Weights of a small transformer language model: MLP 640 tanh GELU.
Each number is 128 + 32 x the weight over its row's rms, rounded and kept within 0 to 255. Layers, rows and columns count from 0. The size above them is the row's rms in percent of the matrix's.

# layer 7 attention query, 160x160, rms 0.0865, rows 0-159, columns 128-159
size [105 103  98 102  95  96 103 102  97 100 103  95 107  97 104 118  99  88  94 110  89 104 100 104  95 104  99  96 106 101  99  97 116 123 121 115 117 115 110 120 114 114 112 118 113 112 113 120 116 112 112 108 116 104 112 118 110 122 109 112 115 114 116 113 122 115 124 123 123 127 112 125 117 122 114 118 106 117 121 112 118 120 128 111 120 113 109 124 109 127 122 116 116 117 117 116  77  82  78  76  74  80  88  77  82  75  76  80  81  81  78  75  77  78  74  85  77  86  77  80  74  83  83  77  77  81  84  86  76  80  66  89  71  89  76  82  84  88  72  84  72  85  77  80  71  74  77  94  85  90  92  69  80  76  81  82  69  81  84  90]
[[119 115 213 113 204 121  72 156 160 165 112  81  67 131 143 143 130 128  85 194  71  99 112 125 132 132 145 141 172 127 143 184]
 [171 145  83 131 147 102  99  97 153  93 162 183 155 157 188  76 155 157  73  72 105 124 108 152 154 132 100 184 127 102 173 100]
 [173 144 112  57 130 125 125  32 170  93  63  98 130 116 140 142 100 158 145 179 141 151 124 138 102 146 116 157 129 110  46  90]
 [152 143 174  94  93 125  83  93 157 128  79 115 133 149 131 136 138 123 115 139 129 121 151 113 171 133 125 105 110 148 141 107]
 [ 83 144 104 129 121 152 133  87  78 189 160  83 140  90 100  29 110 106 190 142 163 157  93  79 150 115  62 129 104  62  99 123]
 [121 134 172 142 155 116  64  74 169 202 195 207 157 124 130 154 106 132 121  81 121  68 114 124 121  97 103 118  94 117 136 117]
 [148 120  96 169 146 142 128 129 111 191  95  93  38 104 125 137 210  72  93 135 110 139 212 151 171 123 128  78 105 112 110 125]
 [121 135 139 129 174 131 123 135 166 117 127 129 132 125  67 109 116 135 166 133  85 143 117 193 205  76 164 107  72 125 160  73]
 [151 192 137 113 154  99 135 151 124 110 113 100 139 158 153 124 145 123 145 120 108 114 116 115 166 127 119  91 165 214 184  89]
 [189 177 102 133 152 153 172 138 152  89 130 119 101  87 132 150  97 121 136 175 102  70 120 114 112 196 113  61 101 161 132 127]
 [118 124 103  70 159 123 132 161  73 110 175  65 157  93 168 137 151 194 137 204 120 121 134 167  66 185 113 125  96 136 105  98]
 [154 191 158 142  66 127  89 144 171 141 125 124 172 133 155 121 124 133  82 171 171  94 118 174  93  74 108  76 113 111 135 102]
 [120 128  41  87 159 166 140 134  98 117 160 103 141 139 126  58 149 124 137 114 139 147 126 158 113 214  80 108  61 131 121 114]
 [169 138 202 110  97 147 127  87 115  37 113 129 124  67 160 146 115 138 109 132 132  63 129  96 141  99  82 116  65 154 110 148]
 [178 137 116 143 130 135  84 114 182 150  58 133  80  89 122 108  89  94  71  84 116 156 153 147 106 124 114  92  85 140 132 157]
 [144 119 145 179 109 101  94 102  70  73  74 144 155 130  39 138 122 101 121 164  97 114 134 140 116 162 100 104 139  60 113 115]
 [124  79 164 171  95 179 105 120 117 100 159 183  97 164 147 178  82 149 133 122 177 160 146 107 142 168 104 156 126  97 162 153]
 [202 163 152 102  80 122 138 164 116 129  93 101 158 134 107 128 113 116 100 175 106  79 122 102 102  93 117  84  98  74  84 164]
 [100 139 150 158 179 119 118 135 123 133 180 132 102  70 155 158  73  62 118 186 120 137 192 161 191 132 139 152  90 142 143 110]
 [109  47 107 125 116 168  61 102 152 153 111  93 130 119 144 128 113 158 110 100  98 182  70 114 126 139 152 100  83 192 150 138]
 [ 76  96 111  87  73 150 164 136 103 104 116 131 134 143 133 171 104 169 137 127 111 150 118 136 126 140 204  70 153 141 192 156]
 [118  83 150 168 157 135 144 138 132 109  77 133 118 164  83 199 118 125 114 188 119 135 144  97 170 138 133 146  85 126 109 126]
 [155 117 235 167 135  92 143 152 164 168 101 139  97 129 141 127 118  98 170 105 139 143 135 116 173 149 131 164 121 121 177 121]
 [100 167 114  90  88 127 142 138  91 131  86  47 126 102 139 131 134 147 115 155 121 118 149  63  84 102 104 103  97  61 153 144]
 [112 146 132 146 124  84  89 131 157  46 107 141 116 139 119  86  87 128 116 137  48 177  92 149 180  88 114 122 158  98 136 150]
 [ 72 134 134  85 111  80 149  88  85 143 119 171 118 162 141  98 102  61 120 108 144 112 134 165  91 123 120 158 145 138 109 145]
 [ 71 144 145 125 117  75 121 162 119  92 163 181 141 122  88 185 146  84 131  95 162  57 150 193 151 134 117  80 110 163  87  83]
 [101 104 129  96 159 193 124 114 120 135 156 154 127 144  84 170 101 118  98 108 111 120  83 152 131 108  98 133 138 129 131  71]
 [138  92  60 112 107 114 134 128  99 230  86 174 116 122 106  58 152 142 119 134 144 126 131  69 199 141 117  91 155 106  88 210]
 [159 136 179 139  79 118 145 163  98 135  99 108 102 123  98 166  87  72 185 133  82 134 167 149 128 147 162 217 112  92  98  85]
 [126 151 105 121 115 116 157 154 140 106  88 154 100 111 151 179 106 199 108 116 143  82 168 122 154 127 148 166 127 137 158 153]
 [ 85 141 152 124  89 120 115 166 151 128 166 187 137 143  88 132 132 157 159 144 115 137  79 156 141  94 119 134 143  50 131 164]
 [121 135 169 113 166 168  69 139 127 157  91  92  98 160 143 137 126 141 142 223  57 121 100 140 117 132 165 128 193 103 158 151]
 [169 147  93  88 180 101 102  70 121  90 150 207 168 149 160  81 140 169  75  85 134  83 116 134 165 157 107 154 101  92 168  91]
 [143 146 142  76 127 117 138  31 160  85 113 148 120 133 126 141 123 114 106 178 186 155 117 157 113 132 112 144 112 130  60  79]
 [133 148 153  87 138 124 116 112 149 142 109  67 164 154 112 112  89 119  92 126 133 145 166 104 136 114 131 157  85 175 146 111]
 [ 51 135  99 164 125 132 166  83  80 178 160 100 104  88  91  95 136 113 177 168 139 150 106  96 136  96  73 155 127  51 105 117]
 [128 135 149 137 113 158  64  67 126 178 173 189 199 143 108 139  67 138 172 117 153  55 127 137 167 131  80 118  82 103 131 130]
 [162  98  72 127 116 154 150  94  92 160 127 105  58  90 102 126 212  76 114 110  98 171 224 154 143 107 129 113  94 127 127  99]
 [121 170 158 130 177 155 119 150 181 135 171 107 116 128 115 110 131 139 173 170 158  94 149 169 196  93 144 134 127  96 168  86]
 [134 173 141 121 133 113  99 167 147 130 110  87 116 121 133 127 150 139 168  94 118 114 144 138 167 137 128 145 168 205 131  68]
 [182 163  64 140 129 116 164 155 159 113 112  82 120 126 120 137 108  81 165 156 117  84 163 120  85 205  90  70 101 149 157 105]
 [105 171 140 133 181  95 107 155  53 121 157  95 184  61 144 103 169 190  97 170  97 100  95 172  82 167 108 111  85 160 118 130]
 [174 200 183 134  36 154  87 129 182 163  97 129 172 127 165 119 141 108  80 174 148 129 108 126  66  69 128 105 101 125 134  80]
 [107 133  92 124 199 148 132 126 118 154 177 131 125 139 138  87 161 145 138 130 117 152  99 162 154 174  90 121  67 161 128 121]
 [154 134 164 109 110 134 134 114 125  67 125 131 120 101 169 169  90 124  81 110 111 106 127 133  95  78 108 125  73 142 128 182]
 [189 134  81 145 148 108  66 101 138 134  73  91  62  73 160  93 102 118  90  54  83 178 164 121 100 129 133 137 101 118 127 146]
 [155 112 152 203 117  85 123  96  95  82  84 123 119 113 104 158 104 117  74 154 104 117 119 114  99 181 100  97 123  31 117 104]
 [138  97 154 145  96 188 157 105 148  89 150 167 117 161 157 137  73  94 143 136 159 182 113 127 181 142 159 175 125 117 131 131]
 [180 131 168  82 130 105 133 142  92 145  74  65 185 135 131 139 110 102 132 182 113  88 128 141 156 104 143 114  71  91 144 157]
 [ 86 157 151 168 146 133 136 114 142 176 188 133 105  81 159 139  90  61 107 218 152 161 188 129 164 182 127 125  65 135 104 105]
 [110 107 130 110 159 148 118  84 131 120 119  67 154  92 145 132 128 120 103 113 129 191  92  95 126 140 113  83  93 196 149 106]
 [ 65  98 102 105 111 115 128 115  98  80 122  95 118 148 132 186 110 167 122 128  95 164  99 128 140 117 206  90 172 150 175 136]
 [104  97 140 146 176 125 147 122 135  64 113 145 137 219  87 175 131 162 118 178 126 137 144 148 161 114 117 160 130 169 133 153]
 [122 141 172 154 162 102 101 157 174 166 136 125  97 101 143 144 110 109 170 109 142 154 139 122 159 125 170 207  81 109 193 118]
 [ 84 156 116  91 101 136 181 151 125 141 102  70 105 133 139 110 154 141  87 110 142 108 166  78 100  80  93 101 102  69 157 117]
 [ 99  90 128 134 141  80 132 106 114  73 149 148 125 132 120  70 155 153 122 186  60 174 110 126 173 115 128 155 165 146 123 100]
 [118 126 123  99  98  95 130  63  97 158 121 178 135 161 129 104 112  88 154 112 115 119 137 100 118 111 135 120 150 128 116 135]
 [153 141  80 104 108 126 154 127 134  98 181 141 159 103 100 155 134 105 130  90 138  59 124 146 150 115 158 125 102 166 106  52]
 [114 127 125  69 173 171  99 108 117 143 101 165 136 113  91 163 104 101 105 127 154 140  83 101 120 106  96  90 166 103 120  74]
 [139 131  62  88  58  71 111 118 114 207 108 139  92 115  88  44 156 125 103 129 137 101 125  86 199 113 133 110 146 123  83 161]
 [133 143 181 159  98 117  91 168  78 146 100 111 103 138  93 138  83 104 185 123  83 115 121 148 128 103 176 172 116 111 107 152]
 [105 172 117 125 133 138 161 117 160  98 107 145 120 133 130 165 170 199  99  93 142  89 156  93 149 123 103 130 147 143 157 159]
 [104 137 177 141  70  92 193 154 159  97 147 134 118 128 142 137 138 136 167 148 112 157  90 159 124  84 122 130 164  52 106 129]
 [138 127 173 112 154 157  87 147 168 153  99  99  70 165 152 118 127 139 131 187  75 111  77 129 109 128 181 138 180  89 139 134]
 [151 131 111 110 171 102 107  85 103  85 143 189 169 155 169 100 124 162  92  95 143  80 134 131 182 160 112 166 120  96 174 100]
 [132 155 120  73 137 126 160  54 165 101 104 152 131 120 131 156 126 101  68 190 171 175 102 131 106 134 140 156 121 140  63  50]
 [128 168 153  81 151 146  97 124 170 140 111  66 191 157 128 107 108 136 137 159 118 143 158  94 146 121 110 144 111 166 164 118]
 [ 52 139 127 157 133 117 161  91  71 164 157 121 112  77  62  70 124 125 189 176 142 155 104  94 124  73  85 153 120  41 103 130]
 [151 138 151 149 120 134  66  97 116 190 156 159 178 140  98 121  82 114 131  96 149  59 118 151 168 122  88 109  92  72 102 127]
 [182 110  77 131 121 128 170  87  84 176 139 109  58  63 111 101 224  78  99 104  98 150 177 156 175 128 100 103 113 105 124 119]
 [111 173 146 121 152 152 151 137 188 145 164 120 107 115 110  91 136 129 175 151 125 108 166 150 175  89 153 130 103  78 160  91]
 [136 190 156 139 146 141  80 132 138 152 111  94 126 114 147 134 147 147 152  89 102  89 125 109 188 145 137 151 152 175 122  80]
 [159 158  84 125 132 130 154 173 172 103 111 130 120 134 130 166  85  74 166 151 113  51 147 108  79 192 113  97  94 147 134 132]
 [124 171 112 105 156  90 119 161  52 128 124 109 175  61 149 123 166 187  99 196 101 109 138 187  80 127 113 110  93 161 131 142]
 [137 183 176 114  73 152 102 129 193 174  98 127 181 136 150 103 130 117  96 168 157 110 100 120  74  99 142 133 141 129 139  62]
 [126 141 102 137 188 162  95 136 105 147 188 165 115 160 158 107 134 120 110 126 138 148 124 155 160 208  98 123  67 136 141 123]
 [159 107 147 105 119 147 125 101 138  91 144 125 127 114 145 170  89 108  93 127 104 100 152 158  87  91 122 117  53 166 125 166]
 [166 125  93 145 155 135  48  99 126 144  91 129  54  82 154 116  58 130  80  49  81 180 172 141  96 144 131 141  95 133 127 143]
 [129 120 141 190 111 101 141  97 101  90 105 173 135 108  87 184 115 117  73 151 127 117 120 109  95 193 129  72 107  41 167 114]
 [157 103 153 165 116 178 162 118 156 100 166 168 115 149 136 109  96  76 151 111 157 169  76 122 206 135 150 144 148 116 127 156]
 [148 114 205 131 126 102 138 165  95 142  78  97 160 145 128 141 114 137 161 150 136  75 123 159 182 131 135 108 121 102 175 194]
 [ 82 141 142 158 154 112 126 126 136 175 181 135 122  91 136 164  88  84 107 204 146 164 179 140 177 183 106 132  88 167 109 116]
 [ 90  91 140 126 169 137 105  76 111 107 114  82 145 127 116 152 129 128  75 105 128 158 110 149 145 124 106 106 119 212 157 105]
 [ 90  95  84  97 103 120 135 106 116  86 122  96 116 151 122 202 126 142 139 133 115 180 109 145 157 125 206  91 187 149 162 154]
 [112  94 136 154 149 118 119  85 139  90  86 134 154 214 112 197 131 137 108 144 148 146 129 145 143 112 126 174 118 149 129 145]
 [136 156 182 134 137  78 123 161 126 146 122 128 111 108 156 165 119 137 195 121 138 139 116 147 130 160 183 190  90 142 208  98]
 [102 155 157 113 128 146 132 135 130 114  94  59  99 120 134  86 158 128 102  91 142 106 143 103  95  75 119  96 101  43 128 140]
 [ 86  82 141 155 158  98 114  89 132  68 119 124 148 133 129 102 125 125 123 160  76 176 115 148 151 110 144 125 165 134 106 133]
 [109 126 134  91  88  96 119  85 120 145 118 156 131 172 134  93 105 122 167 110 125 110 116 102 115 137 122 112 144 126 125 135]
 [132 129  96 111 124 140 130 115 131  94 194 132 120 127 124 163 111 113 146 104 167  35 145 145 141 151 133 129 101 139  98  41]
 [104 119 143  53 154 181 110  96 117 162 116 144 129 105  97 142  97 130 108 130 154 165  61  78 118 106 108  93 168 119 145  78]
 [140 138  51  98 104  75 128 112  92 191 136 139 103 109 116  43 159 140 143 143 125 136 146  94 217 103 162 122 153 128  99 175]
 [128 154 212 155 104 136 122 169  95 144 120 110 117 150  92 118 104  81 180 129  83 137 154 165 141 113 163 151 124 105 143 172]
 [110 173 141 102 152 110 130 123 153  99  92 130 142 119 137 172 174 209 102  84 126  90 146  96 153 128 115 137 152 171 135 178]
 [ 89 140 167 177  92 148 162 143 169  83 124 152 107 136 152 129 131 137 187 165 127 149  90 136 124  98 134 149 147  30 125 145]
 [110 123 166 105 135 149  72 169 163 199  72 162  89 109 138 140 147 133 139 197 179 145  99 157 133 176 114  90 158 132 163 165]
 [150 145 150  80  87  80  73  67 157 131 108 110 137 191 156 109 144 120 150 151 150  89 144 125 141 149 124 119 155 161 152 185]
 [113 126 166  84 173 148 199  83 140 203 132 119 136 140 187 120 125  93 112 131  87 150  90  70 128 145  95 113 111 138 132 131]
 [109 185 126 166 109 161  96  94 128  99 168  75 165 125 145 124 168 117  99  71 199 195 115 176  70 124 158 151  86 108 128 151]
 [130 130 143 174 117 132 147 120 110 122 153  78 141 113 123  96 132 163 128 138 134  96  95 126 107  34  91 133 109 121 129  73]
 [105  73 120 150 122 126 108  69 191 185 148  91 150  65 140 144 169 150 116 128 168 108 161 120  86  95 153 101 126  96 136  95]
 [ 99 196 143 114 124 134 131 165  84 138 166  87 121 126 116 141  68  63  74 109 120 118 141  92 133 152 116 180 123 131 101 144]
 [153 145 137 122 159 179 144  54  96 137  99 158  77 132  96  91 129 143 133 141 118 133 139 174 131 121 129 113 191 112 128 115]
 [ 96 147 142  77 127  72 159 108 163 114 128 102 155 177 145 129 141 150 111 162 135 141 136 129 163 198 170 155 172 223 103 164]
 [181  79  85 146  45  96  71 147 115 126 118 171 157 162 108 151  90 111 158 124 119  82 116 114 115 141 135  97 157 135 111 122]
 [ 99 103 135 125 165 155 105 140  92 114 165 131 124 134 148 123 135 119 147 114  70 103 164 142 137 112 121  53  61  82 128 125]
 [102 119 145 126 110 184 116 125 131 177 142 100 170  97 186 149  60 133 170 152 105 111  95 167 102 113 181 105 146 108 108 129]
 [132 111 137 104  79 144 145 121 107 130 182 112 159 213 157  87 124 131 145 161 149 204 140 166 106 127 133 165  99 145 117 166]
 [151 134 141  96 115 110  83  66  88 127 141 119 146  89  86 197 103  57 116 140  86  98 172  80 102 142 141 111 176 151  97 164]
 [185 120 111 187 116 131 119 108 154 121 134  87  62  90 114 105 131 143 148 157  97 160 147 137 102 140 202 128 127 126 131 123]
 [174 145  53 209  94  91 113 134 117  55 121 106 151  79 102 167 107 113  87 156 111 166 140 139 177 144 114 116  75  62 123 109]
 [161 105 116  78 123 145 119  94 143 127 144  79  61 163  63 171 113  90 159 156 174 142  93  91 126 185  70 140 140 102 150 149]
 [ 88 115 158 167 105 119 150  92  94 138  45 130 143 176 119  96 105 156 104 210 116 167 193 140  76 138 162 164 145 123 127 130]
 [127 103 116 161 113 172 158 157 114 115 128 150  80 160 189 161 148 110  91 140 123 173 105 134  91 175 122  86 118 136 153 119]
 [130  64 138  84 131 105 121 120  78 175 152 117 154 125 113  84 148 120 143 109  79 176 159  97 133 121  63  89 119 175 127 119]
 [127 131  71 121 115 133 137  41 153 144 157 100 115  91 190 117  99 169 157 113  59 112 115  88 165 118 192  59 130  95 135 122]
 [113 153 123 135 143 151 163 156 159 125  89 182  72 175 136 111  89 121 104 129 122 172 206 134 101 112 104 180  77 128 151 211]
 [105  80 191 190 125  98  86 114 163 146  92 119  77 121 104  88 154 147 166 131  94 106 129  88 187 127 134 105 130 203 130  99]
 [108 192 122  57  86 122 191 173 125  95  89 132 126 164 104 150 187 192 107 136 143 161  89 186 142 114  99 131 139 125 173 138]
 [135 148 173 152 134 114 121 110 116 105  89 105 182 104 181 113 147 169 129  88  61 135  98 174 153 166 100 135 133 146 124 129]
 [152 168 106 124  90  97 133 131  87 180 156 136 118 170 119 123 121 152 150  65 119 140 120 172 118 127 136 123 164 142  85  93]
 [ 91 120 127 114 164 113 109 151 126  93 164 177 180 115  65 154 131  83 166 131 130 100 104 122 129 106 173 116 128 163 158 116]
 [108 115 125  78  80 124 186 123  93 126 137 154  99 151 119 122  75 124 105 125 114 105 127  82  82 133 166 161 167  44  81  75]
 [151 187  94 162 164 134 143  81 152 212 125 145  87  97 118 114 157 119 136 140 115 140  57 154 176 144 157  76  93 139 110 141]
 [112 126 122 148 134 112 158 154 137 157  75  83 148 117  93 150  97 131 102  77 164 124 125 152 142 120 152 127 115 116 106 157]
 [100  74 112  88 134 123 108 112 141 129 108 120 116 144  95 141 122 185 129 100 150  88 113  74 115 182 117 100 150  87  81 166]
 [110 164 158 112 135 158 140 164 129 187 143 123 107 135  88 176 127  90  97 210  82 148  93 187 169 114 126 125 144 137 126 160]
 [ 98 152 158 144 174 130 105 118 119 157 175 119  47 163 155  40 150 171 126 173 138 161 152  72 103 150 151 123 135 168 140 131]
 [136 135  91  66 187 146 185 147  89  55 161 141 129 118 132 103 163 161  82 136 107 156 127 122 147 122  77 191 115  80 157 220]
 [130 134 103 101 129  66  86  78 131  71 171 125 165 173 127  98 160 137  97 153 151 132 113 134 129 127 166 116 116 114 103 146]
 [121 135 135  98 108  94 155 140  97 103 105 166 119 153  79 136 158 127 187 139  88 149  96 117 100  91 109 119 132 156 119 112]
 [ 91  97 145 144 130 134 116 108 141 160 105 112 139  70 133 145 154 145 121 180 168 171 169  87 117  86 122 126 107 133 152 127]
 [177 178 147 167 152 101 134 115 144 138 119 132 151 103 131  93  94  41 149 162 104 135 115 105  74 135  89 151 106 134 161 127]
 [115 140 105 135  45 192  94 129 119 121 143 174 117  74 118 131 102  95 158 213 107 191 125 131 138 126  80 163 152 138 140 135]
 [118 137 156 112 106  73 121 107 150 177 106 146  82 122 133  89  60 111  88  95 125 104  76 137 136 116 113  22 100  77 140 189]
 [111 176  89 182 136 113  75 125 137  92 147  71 151 136 146  98 114 130 105 135 157 153 149 108 109 166  71 113 173 140 170 148]
 [138 149 141 139  86 116 158 116 112 104 135 178 112  80 168  92 108 153 140 176 188 122 120 136 110 137 119 121 143 128 103 114]
 [132 137 110  99 102 157 135  97 128 167 129 143 145  91 139 153 115 133 124 159 119  92  70  77 166 144  89 100 151 166 136 130]
 [136 131  74  67 156 181 111 112 165  93 142 119 118 135 197 124 107 158 142 193 179  86 138 164 119 144 114 185 100 130 105 156]
 [145 174 111 130 196 164  90 131 106 146 175 109 133 111 177  81 106 109 138 100 112 146 145 128 108 193 149 136  77 189 149 152]
 [167 144 126 143  77 182 121 146 146 118 110 102 151 108  70 125 146 156  97  74 149 168 131 151 163 108  71 142  69 185 138 137]
 [224 130 108 139 142 131  92 166 128 128 140 116 110 161  98 157 143 205 114 137 193 109 107 136 209 158  90 126 113 170  78 184]
 [131 129 153 175 133 135 103 125  86  69 145 106 122 127  96 175 163 115 150 158 102 127 168  97  66  94 151 115  57  70  81 163]
 [108 168 155 181 145 183 150  84 178 112 168 117 121 108  96 100  96 104 110 184 135 148 165 125 123 184 105 159 178 161 145 137]
 [146 140  65 105  86 173 138 141 123 160  78  83 120 127 164 132 137 188 162 157 103  50 194 135 156 161 139 114 131 148 153 161]
 [150 105 123 130 111 127  97 132 157  47 175 142 130 114  94 162  63  97 120 140 120 104 104 168  59 101 119  94 126  64 143 141]
 [ 56  96 150 135 109 169 154  73  54 177 111 140 119 159 105  82 125 181 170 165 124 168 135 156 114 144 120 101 121 143 100  89]
 [100  96 118 121  92 113 141 178  80 154 143 140 151 169 155 174 146 180 100 138 161  55 128 134 134 147 145 126  86 136 117 125]
 [111 139  98 118 125 127  96  75 131 131 135 127 173 207 119 128 122  62 179 154 164 153  88 119 136 152 116 123 166 153 179  77]
 [181 155 198 221 141 113 110 111 121 104 107 133 147 145 151 134 116 183  82 114 192  87 162 170 123 125 129 118 133 198 144 191]
 [188 118 151 122 129 126 127 125 119 147  94  94 117 118 130 182 102 144 133 192 140  78 153 186 151 115 105 134 146 113 144 148]
 [133 107 117 107 144  71 185 154  75  80 103 125 177 104 128 103  89 176  85 127 126  96 138 168 102 112 140 133 159 113 171 177]
 [173 115  97 115 192 117 128 135  95 168 125 157 149  85 149 145 118 102 177 111  71 175 161 110 165 150 105 206 118 159 117  43]
 [ 75 171 119 162 114 196 129 158  81 138 127 151 106 154 138 106 181 181 148 162 146 144 145 121 112 152 175 177 100 137 107  97]
 [171 131 125  61 172 103  99 155 127 162  94 167 150 129 120 127 136 132 114 100 116  97 135 126 155  91 156 145 186 162 131 121]
 [102 162 113 125 129  84 115 132 141 123 153 122 112 172  84  66 166 170 106 177 212 119  97 160 125 204 137  91  86 165  54 133]
 [161 156 196  76 157 120 150 115  67 104 138 120 145 134  73 138 110 102 123 104  91  97  71 113 101 120 151 170  84  75 150 123]
 [153 131 123  98 138 131  62 156 105 121 140 137 180 100 176 122 117 102 116  80 145 109 165 154 179 128 138 132 167  81 121 158]
 [151 120 111 172 129 148 131 172 159  96 131 121 105  92 172 102 192 199 115 200 115 178 165 160 145  75 104 167 144 151  76 124]]
# layer 7 attention key, 32x160, rms 0.1, rows 0-31, columns 128-159
size [ 98 103 100 101 102 101  99 101 102 100  99 105  98 100 107 103 103  99 104  96  99  92  98  97  98  99  97 102  99 102  99  95]
[[130 117 186 119 129 149 101 160 169 139 113 117 125 117 181 145 159 168  98 136 122 164 103 142 151 159 106  88 170 111 167 162]
 [164 148 124 126  49 128 152  62 100 141 131 144 135 165 132  75 118 110 124  98 140 102 144 138 150 101  92 153 132 129 181 138]
 [150 144 174 139 161 171 137 106 127 167 127 144 114 178 197 147  72 146 133 178 154 172  95 141 130 148 114 137 116 164 147 108]
 [122 170 172 135 102 121  83 112 149 100 138  85 145 128 159  95 166 102 137 117 218 196 163 140 149 121 145 148  82 107 151  89]
 [189 112 131 163 145 132 186  80 124 134 119  86 110 158 145 120  83 197 159 176 166 104 138 124  49 117 102 142 131 143 111  51]
 [104  85 133 132 178 154  60 108 172 142 145 143 167  66 130 123 142 146 154  96 191 114 102 110 106 142 149 155 113  82 119 128]
 [107 172 121 119 125 156 140 140 120 163 164  56  62  98 102 158 113 110 119  78 134 100 117  94 133 114 183 163  86 133 103 151]
 [117 188  89 125 143 191 146  68 137 138 167 134 122 156  45 101 124 144 109 119 157 109 113 150 161 130 205 104 178  98 121 104]
 [126 139 145 105 149  82 148 110 149  62 134 130 134 158 112 113 103 200 113 136 173 187 122 113 170 131 209 108 153 176 114 155]
 [163  65 114 175 107 117  78 115 151 116  92  76 105 105 147  75 147 119 167 111 145 107 138 119 115 133 123 127 143 104 131 117]
 [ 93 111  99 129 152 116 117 127  70 105 150 106 146 159 160 125 166 173 155 170  96  87 184 183  74 160 108  77  42 138 173 121]
 [ 90 107 123 131 100 146 103 122 179 173 143 134 160 133 159 106 124 171 106 164 141 101 153 162  74 108 151 112 179 172  76 148]
 [142  93 130 120 116 140 147 149 100 104 143 103 122 170 148  89  72 118 162 110 130 147  88 118  96 116 109 116  75 144  84 156]
 [142 123 134 128  90  94  93  80  82  98 126  95 154 147 134 184 101 119  82  86 153  80 178  69  95 192 102 171 111 122  75 159]
 [169 176 105 138 168 128 100 109 151 105  95  92  37 141 147 120 109 178 127  81  99 146 146 103 102 127 136 114 143 147 150 172]
 [105 112 142 171 120  81 129  95 100  55 103 123 155 110 125 131 131 122  88 120 140 133 173 145 118 154 121 138 124 108 175 150]
 [170 102 166  90 147 162 103 104 117 114 149 143  74 106  80 150 156 109 133 163 145 101  99 145 110 114  78 171 122  78 185 132]
 [150 237 159 146 117 100 154 111 115 137 100 156 185 171 120  92 126 157 125 194 106  84 142 121  92 109 162 132 126 112 134 156]
 [156 154 147 192 175 129 115 162 119 142 178 103 114 181 232 127 133 106 110 109 155 170 131 139 102 134  94 116 137 133 114 166]
 [133  29 191 100 130 155 137  68  77 161 130 121 167 144 122  75 128 120 119  94 114 154 140  76  99 123 121 123  64 181 115 132]
 [109 162  84 106 107 131 125  94 189 107 125  79 131 123 118 123  69 162  94 174 116 142 118 171 133 119 150  92  93 108 134 161]
 [137  90 143 143 119 152 215 144 198 155  71 158 125 151  95 107 138 114 153 148  91  95 195 109 108  86  74 137  86 105  80 145]
 [117  99 175 172 137  94 122 117 152 128 107 126 122 145 102 105 147 183 179 112  99 159 188 103 129 136 150 143  85 188 187 134]
 [189 137 144 102  60 113 139 151 110  92 129  95 115 110  95 143 150 177  84 135 109 165 112 167 112 128 149 112 154  92 148 129]
 [131 118 170 132 108  82 151 160 142  33 100 129 177 136 157  25 137 154  89 141  86 134  64 162 182 168 115 179 122 116 163 124]
 [ 98 188 122  88 160 155 155 140  47 111 164 178  92 156 155 104 113 100 184 113 114 118  85 133  99 110 153 137 172 132  75  84]
 [106 110  82 121 131 100 162 144 136  80 160 166 161 128  81 188 100 111 137 121 169  77 111  96 153 108 108 134 109 163 160 136]
 [101 142 124  52 145 154 156 181 102 109 135 182 112 154 144 144  89 158 101  28 151 135 168 112 113 112  83 112 140  89  27 124]
 [118 162 102 134 119  99 124  74 127 203 143 148 121 116 100  94 105 190 124 140 148 150  81  96 207 177 141 130  73 143  89 168]
 [156 149 121 205 114 126 133 157 130 165 123  77 156 107 128 149  78 117 149  97 137 106 137 165 155 120 140 124 114  86  81 133]
 [106 103 112 137 125 116 125 101 111  97 100 132 103 147  65 201 149 140  65 141  90 118 128  62  81 154 126 126 147  82  92 125]
 [ 97 125 134 134 142 141 143 104 152 156 150  85 121 162  97 145 152 112  76 136 178 127  82 130  79  63  92 122 137  97 129 189]]
# layer 7 attention value, 32x160, rms 0.111, rows 0-1, columns 128-159
size [ 95 101]
[[ 98  65 147 174 172 142  84  99 111 137  99 128 122 116 107 135 106 151 115 100  96 173 119 153 175  95 150  95 183  64  97  91]
 [113 128 142 120 124 175 119  86 131 180  36 120 132 175 129 106  62  97 113 147 138 132 168 133 112  89 158 155 139 136 100 163]]
# layer 7 attention output (transposed), 160x160, rms 0.0937, rows 0-1,32,64,96,128, columns 128-159
size [ 89  90 124  89  85  95]
[[122 117 105 123 120 117 134 122 155  88 136 143  88  95  99  67 157 130 102 153 127 159 128 161 147 148 168 195 163 151 113 129]
 [ 78 139 154 124 129 175 113 195  32 140 104  62  94 161 117 103 160 124 117 167 158 171 113 131 127 139 172  64 110 111  72 148]
 [151 129 159  89 112  61 130  98 173 158 148 193 155 106 146 141 137  87  93 194 131 156  90 174 172  73  86 157 114 177 181 109]
 [131 114 132  73 149 127 147 103 128  86 111 140 131  97 124 135 154 105 103 131 132 111 157 162 141 110 118 118 142 160 174 103]
 [108 172 112 182 146 133 101 155  99 155 114 120 158 181 142  93 105 120 162 128 147 105 122  90 117 152 131 135 108 102  65 143]
 [144 115  66 158  83 118 159 143  91  98 107  81 125 103 154 189 106 137 129  80  67  73 105 128 132 172  83 128 133 114 107 147]]